From a checkpoint of a small transformer trained on Wikipedia.
Size: width 832, 13 heads of 64, MLP 2240 SwiGLU.
Architecture: RMSNorm before each block, rotary positions, no biases in attention or MLP, untied embeddings, normalized queries and keys, capped logits.
Each number is 128 + 32 x the weight over its row's rms, rounded and kept within 0 to 255. Layers, rows and columns count from 0. Numbers have three digits each. The size before them is the row's rms in percent of the matrix's.

# layer 6 MLP up, 2240x832, rms 0.0228, rows 1987-1999, columns 0-207
099:104125143145135128104131207115144098087110167124175069171112131184142107230182091119132068137048116131158129152173182151133149166135167180152097081209110103083192184153126070136096164104080141179141180105153134122081127057110127148123093086150139134057120138152130092179158136138164117120133129125135114084109119156170100105102147097176151149115184129107098152063117081099133108132116136106127179173165101111157158122126158145085114148147127164155148171070144169145169103153112117154134097145167079132086088118151089122113156099122106143082089139158092180119094140160147108144147105195149131151139107136147089073147100110109
105:174158128100114176121094100099095147145139133161099126134144165117087129141165157158126115129125141121136116110167166106128111126117163096133142169132146114088118107173177127113106135122091138108151068121181100125197091114151172191171112091154101123164121115103183174127094109178119094118159101092095082195147133134164176142117093111116144141187085065129164084087128122086141181141126081085141196071069217085088102116137110144121128135113112194132207094137105142093087092136112112101074145180203143134103218152127107094101105143108127171115150184129127106133130078119160177129187145097118142117120106115130147121170121146109
100:080154168132136134115148180096138108107087125126097140055123086208129142095190178137115129154105139123086157164146126142119131148168128163118141097067113161092179164117158142139094153096123078160115069191147135104147155116085156106192098124121055111124156104136169118128091105084180153135141124158127155112106137137078110130089175151125079153151096174080139148098173150097116170127151147074122130162114151099064114113190142141129134125186113122098096162150113080129152204096109135101116157086154103094139099171156053167083128155172171159148118145114084134125071132137184098112058091120176092119147135155196098132145076177139
098:115172119075100162076143133150142147075089115196178136123136109139082140084109191109131113106099135129149151130118063132225110129120154136079100165145173088171085145154107131164099154111053153127082119146139113126113094086069110147105158130116122171187129056104145185170123121093069110151195147094127149104189111134176100104140135135107169141126151103106089103141154173188075127061153133150112076197148116129149055102137157130123114116161107071121098156069126161130106198079109165142122160140143135092118108141140124093151104173176133183101108160154165141130154146174125126126154044173109105102100128197166098169100131166140
103:139157102143155094114130132183138152105105130110141126139174154090157134135109171040124155154080151137096117136143138083144162152127149168134100124126151142180161147119167161170130124147088138083157131108110152151177181190136126102155113124093127105140141048158135122114134061127158136121164132119146164104086081060142135106119133141127080151100120132114163121177198139108141181151097101108084129172082146086068139043130136101096144097150073120169129107104065076120068170143143169112097187050053124120144119154080111080104086088151120150156149144104097156114178141139085157157109145142112101110061079132113167202158111103110
101:160122188090116132112159124087139137122137155155128086098104128101141097096135113173128118123184164091060098146122110061192086131107187151076157144105051072126100096125130108162074150089066077167130145173148136160114100129123140120153141148126090134156189160136145113151111171100139129126117148110091164183101088150169154175153097161106125098139106134094093201187099158126109133098123150108127095083102083138120155103150103165145128132100164110152155173122146093074149196138138076154102118118050116168136168093103150060137146161115134136143048115137124156126200122108061127130177153123104122121157153251172115211099119152142
102:111118091071136086134137136016143160089089167115134136180156126138121125115110067079151056106141148080149148121130085165012151099115079121192159140137148101158157092129120069145122096145069143123155169141120088049124051110167146148138152150156101123121122101112167133214132120142150136186163129185141140172118138168150145158098171139146159152123151141118155145087137117159102148100126115139123078127166150087097107131112135118131208092127151118100097157142119128119122122095114107175104111144150127072083155117179069136151130132078175134214141116171103137156108137171137188144165178108139162147137155137148137110133166133160
099:137132134181173192125127135108107150159082147129091103149136107171205089124122133094124192083123108184087160125063161123156135144103169111142108158109142138182155103104139152125054132112142143167125106150143046137130098171113101087132159131114156159124133149131093118184180148206152179161203165099132147101181108175155085115180088113166108091115144170116088121145202158138152226096115094146108090118144150132159119120057066135146118158145121120142168117139133174092130095120060144134145080150120156134170137157207132158154196176131138143141109175170101091093133091140151134086080115156149138076170124149119197126124189158100
100:110146165185124142125118165168099166140177179135126170140143112159052125132137142141088127126144101149145087064164120148165165118113137059101002081143139170103173102115129090106200144136218152064117135147140115147072150110095135115204098102117164092087084094121174118128140172107188134102163081176144041103094102106117139111147140116119142068169121091154115088079184174113153196109122132149128165141107149159105126094124136109146144105166095198131124101151118192076080117120127121122111138149095096115097140139104072149149173163101112156160061134131128079157102128102171094141177134202089170131154112134132120118132106114094
102:128089125098150125157103114125151128138135061176170130132153131118089150147137167105084144075128092171167158136191096170115123143108133133108156126102125163081198110164129138086185108090080109139092128086131153117141080071127124141172077111152160159089112141150111152174111116122097125086110157164132145160130126149139090140056154131147113098090156073114109119150138145170125088180104127152120130202094094132186156102112149113107125124155146104122127122086122174145142140105128157140133134110208115151053139113100117118132155182107124124111182097115166175099013109083161138160137155094139104166148137146139141151111124155184
099:088111148119111138163147170130133139151167054150146103113174106190107098041124152115151167127140123117147187146084094173212115189150081147094090160104195114124150087167131136112062087080093154135100145108146143138178076182056145171146145152176100157184129152111054091130132126103139074133135215091151165071190136117172081136100163102070104125162096105129176098140187122136133169182129134087041134128089112125138138097134146153179081125121122153109164154117133131086164094123108146081113090147129184184121129124172123135152158149095190099144164162131123134124146147177092090139183105140070175121084088180139159144120158138130
096:092111153099134105093105145123143100127145120087161129107167169093106139105072111109221151110062122086141085130167191139102153133152076171097116126079117096086107199099125089085207112052150124131176135178112110059125159157087167097077117140114083150177194184149139081130159137100097183161105172123090153116138200143108158128127086156050153125116092138156082096107136124068090070072137111124122104166168143154117155125160158144156116162130193125070067146126148144130145088152152157112143139119185142170095134138078109149180081112151125174062136141081130058179146172127209159146123146143119129120124141172110122096132116046147
104:152179158131093100116038123222163161165165154124132153130149118084152105118074135047145157142157118110179192079117111179151170154149062082124075155078102150121117177149134136122193107218153078084108139105079112146069095179146067152211104085157127150117144100097136128172069082171122131134177110119159089116155111163135187105111149139083098135120165165160102083115139138139160143126137157168089172122101169147161118088140130160122172169110160117127108101169140140069124138152129178171084196142149131092146122130062129132128147164128154147146158159149144085113173143189177113139105203097102157154180127125109095160160091165146